From a checkpoint of a small transformer trained on Wikipedia.
Size: width 96, 3 heads of 32, vocabulary 570, 1.54M parameters.
Training: a variant of SOAP for these matrices, 117M tokens, 3556 steps.
Each number is 200 + 30 x the weight over its row's rms, rounded and kept within 0 to 999. Layers, rows and columns count from 0. The size before them is the row's rms in percent of the matrix's.

# up: layer 3 MLP up, 384x96, rms 0.225, rows 11-27, columns 0-95
# down: layer 3 MLP down (transposed), 384x96, rms 0.194, rows 11-26, columns 0-95
up11,103,145,132,181,181,156,195,192,185,234,195,253,199,239,175,159,233,203,249,201,258,161,147,204,249,187,211,173,209,216,174,204,188,258,228,222,243,161,177,209,201,168,159,152,246,229,215,231,150,217,225,215,198,175,143,223,154,245,196,216,150,210,194,252,209,210,233,209,210,172,219,184,203,182,199,236,168,173,268,205,211,176,176,189,197,217,222,202,198,202,191,228,202,209,184,151,200
down11,096,235,200,206,149,212,212,186,250,196,218,158,203,251,181,213,213,163,176,289,117,217,218,256,208,219,227,216,187,203,214,216,211,223,210,207,142,196,215,206,148,224,203,197,117,180,182,180,196,156,208,182,166,181,214,230,214,178,241,143,196,190,201,217,203,230,222,183,139,254,206,199,193,122,200,231,211,241,194,197,234,167,198,232,183,182,204,208,187,216,232,190,183,194,226,186,169
up12,093,230,161,224,248,183,177,234,223,159,185,182,229,204,200,198,191,209,210,145,239,154,206,232,233,157,241,155,231,191,142,211,232,178,207,242,183,204,240,219,178,277,163,232,222,194,200,180,219,197,223,268,123,202,178,216,153,172,224,210,196,210,266,188,210,167,215,160,207,271,212,219,216,202,231,165,207,197,222,202,189,188,143,178,191,178,164,182,184,216,202,175,194,210,198,175,226
down12,096,179,205,225,207,176,224,203,214,165,271,149,162,237,188,226,234,220,173,201,210,219,239,185,177,212,207,191,182,140,203,185,187,165,153,202,235,225,223,237,287,146,244,189,157,156,213,190,187,187,216,137,237,217,169,226,189,215,207,217,220,149,229,183,210,217,232,196,171,262,242,217,215,204,229,170,153,220,168,250,199,165,206,180,206,211,236,162,239,168,210,168,201,185,189,205,224
up13,097,212,192,209,173,166,207,202,174,201,213,161,227,179,190,216,240,186,216,183,182,208,237,163,164,221,221,195,181,154,167,171,201,203,236,209,295,199,197,198,189,252,192,231,209,263,175,206,167,158,186,237,203,184,194,187,141,196,244,210,176,191,191,188,208,148,242,199,227,219,236,245,226,203,209,220,131,201,181,237,191,142,164,157,184,173,121,168,197,234,224,233,151,194,234,211,196
down13,100,195,158,199,182,205,220,163,119,212,229,204,174,167,210,190,167,233,204,182,194,200,183,233,258,188,214,210,252,183,212,211,168,235,151,221,242,244,273,244,177,167,302,197,202,208,191,197,190,223,225,217,220,217,196,224,239,176,184,228,154,206,236,246,165,218,222,236,148,154,206,174,209,217,202,215,218,160,199,174,237,177,206,226,217,205,227,181,157,189,199,194,174,228,167,232,215
up14,085,195,215,226,193,181,219,251,199,244,170,196,159,203,196,177,210,177,189,230,273,223,185,187,170,204,185,254,166,199,221,218,161,225,211,197,192,201,242,150,154,171,220,196,168,214,215,201,169,175,239,244,184,201,257,192,211,137,196,178,234,194,188,168,128,198,195,168,189,216,153,174,209,180,226,201,203,153,149,193,181,224,231,222,200,184,221,192,150,201,177,162,238,239,233,151,120
down14,078,165,193,233,157,187,169,197,196,183,193,196,187,202,178,146,251,186,218,207,191,241,206,162,180,158,188,162,194,214,191,234,168,198,190,214,175,234,205,221,216,222,142,170,157,184,235,212,191,206,273,237,152,230,172,208,182,194,227,239,172,197,194,178,234,214,146,124,169,170,217,265,185,209,189,235,258,189,209,224,200,230,224,239,270,195,204,188,137,200,193,176,201,175,237,208,159
up15,103,232,235,148,166,196,196,226,211,197,177,182,224,187,237,190,229,242,172,214,285,222,243,271,251,166,180,179,202,205,204,210,184,180,261,235,200,172,179,191,180,204,210,246,192,169,196,160,218,201,229,174,200,191,178,171,177,201,142,214,173,185,221,160,182,233,221,229,212,158,137,220,210,184,224,232,155,205,206,166,150,193,208,154,205,198,212,255,195,136,139,190,217,188,216,193,182
down15,100,213,223,183,199,269,228,227,204,186,195,193,215,217,251,197,179,207,191,196,198,215,223,226,246,225,257,199,201,200,223,158,175,155,196,231,203,242,156,209,148,150,178,222,174,198,221,192,230,282,250,164,152,230,215,231,156,213,256,243,189,192,216,189,177,253,199,151,207,191,223,180,224,192,207,207,261,201,170,225,223,200,208,162,158,236,182,216,196,200,229,153,199,188,212,127,207
up16,102,212,186,148,136,203,164,195,217,178,189,215,199,170,226,181,141,160,215,184,217,200,290,261,185,237,218,200,173,219,180,204,178,206,217,249,217,162,159,199,184,164,220,188,178,234,196,184,167,177,246,230,224,222,165,153,129,218,172,193,157,252,191,234,207,178,170,201,162,216,252,164,190,221,234,219,230,164,247,172,215,203,198,233,183,247,216,199,184,185,225,190,173,223,209,176,178
down16,091,208,223,167,213,164,171,194,161,179,169,205,190,229,227,189,202,250,190,221,209,228,169,185,201,200,144,166,161,251,192,198,173,145,208,173,232,179,227,136,239,260,154,205,167,216,210,222,248,240,171,191,190,196,183,243,245,245,151,207,192,177,194,234,203,203,188,170,212,174,101,193,223,216,156,239,198,170,179,173,215,207,162,225,180,182,175,205,201,194,236,232,208,179,260,196,180
up17,095,245,163,189,248,170,192,194,193,190,200,155,193,222,197,174,219,203,169,179,231,198,201,198,199,208,195,238,183,180,161,143,178,232,181,238,201,199,157,200,306,222,188,212,238,235,213,210,181,195,212,147,181,189,226,202,202,175,201,225,224,141,215,215,208,254,241,163,157,160,226,162,272,176,208,204,201,232,156,237,154,213,214,185,189,210,148,185,174,185,253,178,174,162,216,213,158
down17,107,236,207,200,198,209,205,208,206,227,270,182,189,207,139,161,221,229,164,171,227,243,206,221,228,208,259,154,288,224,167,179,195,214,153,232,191,178,181,176,210,177,180,244,193,202,158,246,218,280,227,213,201,196,221,191,225,182,189,209,211,174,149,195,248,216,216,235,180,196,177,196,156,215,219,220,129,197,225,207,190,172,128,191,250,213,187,229,214,203,214,219,219,231,214,185,194
up18,093,126,223,183,198,199,199,218,176,192,200,160,221,211,234,156,195,205,191,205,208,249,212,228,222,213,201,141,285,203,136,210,137,191,196,214,205,174,172,162,247,240,214,228,187,183,240,191,181,203,203,130,209,185,220,180,167,181,230,225,199,175,229,205,196,205,176,181,175,154,263,242,190,220,227,242,226,193,244,138,143,180,213,241,184,182,228,165,194,180,174,197,197,216,204,237,206
down18,095,159,255,247,218,219,188,212,239,225,145,217,181,185,193,198,210,212,167,223,140,171,214,211,246,230,205,190,210,170,212,172,156,218,172,132,187,177,139,237,153,214,188,221,228,181,216,201,172,226,239,157,179,151,206,195,162,230,207,143,170,191,176,218,233,205,261,212,182,231,189,220,215,222,227,183,188,224,213,237,198,184,171,213,174,194,200,246,128,175,231,154,172,237,225,230,187
up19,108,201,233,195,243,234,173,231,196,185,175,170,269,199,237,251,254,159,150,187,179,233,226,172,223,211,188,140,184,186,209,212,194,216,190,161,208,185,183,166,211,197,208,171,204,242,209,223,189,203,172,203,237,207,185,186,205,186,236,215,221,255,224,241,218,248,199,261,188,189,217,199,171,189,253,146,234,259,213,160,164,113,242,184,178,168,181,203,192,229,183,195,205,218,148,223,207
down19,129,244,199,225,210,211,215,163,234,201,256,197,213,209,243,231,180,179,175,221,190,243,186,224,210,188,267,189,202,203,186,182,228,154,166,163,188,183,201,221,200,167,175,200,220,169,167,200,228,207,210,188,144,163,139,190,255,206,194,164,215,180,223,187,187,181,244,166,214,175,220,187,176,220,202,217,229,191,257,258,215,254,153,227,220,225,217,263,241,163,176,267,192,242,169,213,251
up20,096,193,142,202,206,177,143,240,166,193,170,186,192,245,251,217,176,143,197,199,230,202,161,267,197,198,149,214,251,202,175,224,208,223,188,169,180,188,192,191,177,164,222,166,190,234,192,238,255,169,235,198,164,229,217,203,217,225,229,198,167,204,216,211,126,194,234,188,186,225,195,227,280,185,247,229,242,196,245,228,167,175,177,177,199,155,216,219,162,174,179,218,227,224,171,188,185
down20,088,160,223,208,194,195,233,174,197,203,229,185,185,160,163,180,225,174,188,204,169,231,229,139,179,177,259,188,198,208,218,228,218,225,174,206,196,215,182,219,202,275,171,233,250,190,235,151,151,247,251,150,172,212,149,217,156,143,156,215,242,252,181,154,238,205,158,194,222,206,203,174,165,243,187,208,176,201,163,218,252,197,196,146,218,232,193,186,203,201,225,231,181,221,190,196,198
up21,093,212,188,136,215,191,210,177,199,215,238,179,251,192,182,206,134,197,217,254,188,202,203,212,162,188,196,180,212,215,186,182,199,159,235,237,230,160,175,188,171,199,150,230,238,225,225,143,202,199,210,229,197,239,209,145,202,220,218,219,197,234,212,201,254,230,183,246,209,253,171,199,238,170,194,240,181,178,231,169,149,234,234,242,210,168,175,197,212,125,210,254,180,184,145,227,230
down21,094,194,186,221,186,224,197,205,236,209,181,206,171,197,240,229,217,209,143,170,261,156,203,189,195,197,253,241,222,173,216,192,180,240,206,185,199,174,195,176,218,198,246,162,141,176,203,253,200,201,230,263,204,124,199,217,184,222,189,168,184,193,191,252,178,176,220,230,215,265,195,169,175,216,240,260,201,184,220,213,180,232,226,184,238,271,201,218,206,197,190,146,124,194,227,204,193
up22,112,236,211,161,209,222,211,188,187,184,203,213,176,241,261,175,229,207,173,200,202,194,143,233,255,214,172,195,194,267,200,194,241,209,201,237,196,215,201,196,211,218,187,222,262,196,217,159,129,190,208,213,230,198,161,253,199,199,212,167,209,228,220,170,197,215,251,153,196,141,205,270,161,155,208,252,161,255,205,231,150,195,207,148,208,226,151,208,184,203,195,206,232,170,202,181,185
down22,111,201,215,240,201,178,218,220,173,237,195,228,161,172,186,225,205,153,191,238,238,187,259,271,157,217,181,231,188,138,178,171,191,167,195,202,219,179,133,232,142,221,215,174,192,182,149,202,199,163,193,188,217,204,175,204,153,193,168,258,205,276,198,197,263,237,192,222,227,177,182,220,224,170,218,181,241,199,207,202,211,180,201,181,179,225,189,211,180,192,199,224,209,149,245,140,238
up23,104,147,192,216,192,190,256,216,155,199,184,149,174,198,265,186,188,203,183,177,236,227,161,204,211,129,192,258,189,213,235,148,179,175,219,183,220,207,227,209,171,180,189,205,202,241,251,191,168,209,225,194,226,232,225,164,203,179,192,228,234,219,182,173,172,177,226,213,227,193,210,246,186,255,248,217,186,182,267,184,211,161,173,212,211,126,162,223,190,199,121,207,187,168,192,213,194
down23,098,223,233,183,224,188,209,185,177,201,201,185,201,192,155,220,208,207,262,126,199,200,220,194,232,214,200,179,161,149,168,225,152,203,243,170,191,211,191,185,149,165,193,187,209,228,176,184,226,176,146,160,211,237,215,207,198,202,227,141,187,203,228,144,197,180,178,237,234,264,200,190,234,212,203,212,171,186,141,222,210,247,202,149,247,250,211,121,218,171,177,219,237,199,161,196,177
up24,099,206,215,220,179,197,223,209,156,211,155,232,134,257,187,179,154,149,115,168,193,184,264,244,135,214,173,211,202,211,185,200,222,162,269,240,234,179,183,202,200,203,210,226,193,180,175,228,196,152,229,160,222,197,221,177,209,178,156,185,164,224,209,152,236,239,210,230,191,230,172,195,205,207,216,222,199,200,180,189,244,226,173,194,228,163,224,243,192,171,148,231,209,175,215,200,190
down24,092,185,236,155,176,235,193,218,218,192,195,170,226,210,148,228,248,201,205,222,219,163,187,158,229,187,137,194,209,175,177,185,228,224,190,193,249,172,226,245,174,183,186,159,225,194,217,176,242,269,169,140,202,181,153,229,217,213,235,149,241,186,207,227,222,230,250,149,221,154,182,189,213,181,203,167,176,177,200,213,182,174,239,174,214,176,177,125,212,152,242,159,181,198,208,206,217
up25,096,260,149,208,230,202,271,172,205,203,176,249,168,266,202,207,213,231,214,153,208,182,244,253,193,180,200,180,211,240,155,210,168,188,208,198,184,174,145,163,258,230,189,247,159,202,166,244,234,188,169,191,184,233,242,167,209,165,200,205,221,182,246,195,136,219,195,233,173,219,166,210,178,193,226,207,197,250,139,165,209,188,215,231,171,190,179,217,190,207,211,209,162,177,182,228,209
down25,089,183,199,170,177,216,228,154,237,171,231,233,231,181,197,182,226,209,191,158,219,233,237,203,155,216,164,199,220,226,219,176,140,154,251,194,237,229,228,247,166,223,209,218,181,151,157,215,186,233,157,231,169,192,206,203,183,219,189,148,175,167,208,194,155,208,275,163,234,172,203,168,175,213,185,199,202,248,189,181,208,188,162,193,173,251,178,247,183,194,259,181,171,147,163,175,189
up26,101,196,190,213,166,236,190,204,258,175,245,241,224,203,229,170,223,191,253,187,168,240,213,177,135,248,191,175,161,222,221,207,199,135,242,189,161,168,172,220,184,160,160,154,197,229,224,216,212,198,211,217,205,288,223,220,183,216,210,215,157,247,218,179,203,252,198,253,193,205,185,212,198,192,173,218,197,235,156,196,198,167,200,210,235,200,249,201,204,239,266,216,191,231,186,179,240
down26,097,204,181,122,191,199,180,197,220,188,176,190,218,132,215,172,205,211,227,219,136,212,254,156,219,155,144,193,194,191,200,228,179,239,222,187,181,179,199,223,191,223,185,159,215,218,210,207,186,267,173,217,145,245,230,222,161,203,181,209,145,187,208,157,140,165,171,209,233,234,230,213,194,172,159,238,200,214,199,264,182,231,210,193,187,218,169,172,193,199,165,182,151,141,215,214,186
up27,097,215,213,198,225,132,207,203,218,203,210,231,167,196,213,170,183,270,196,170,231,159,222,219,204,204,143,177,233,193,191,263,235,213,259,158,184,217,180,178,209,179,195,268,163,201,219,202,164,197,176,217,196,137,188,187,183,140,219,157,207,223,126,252,172,184,180,201,239,192,215,198,241,213,199,238,199,162,261,156,190,162,184,220,206,183,196,216,189,234,213,192,231,191,253,190,196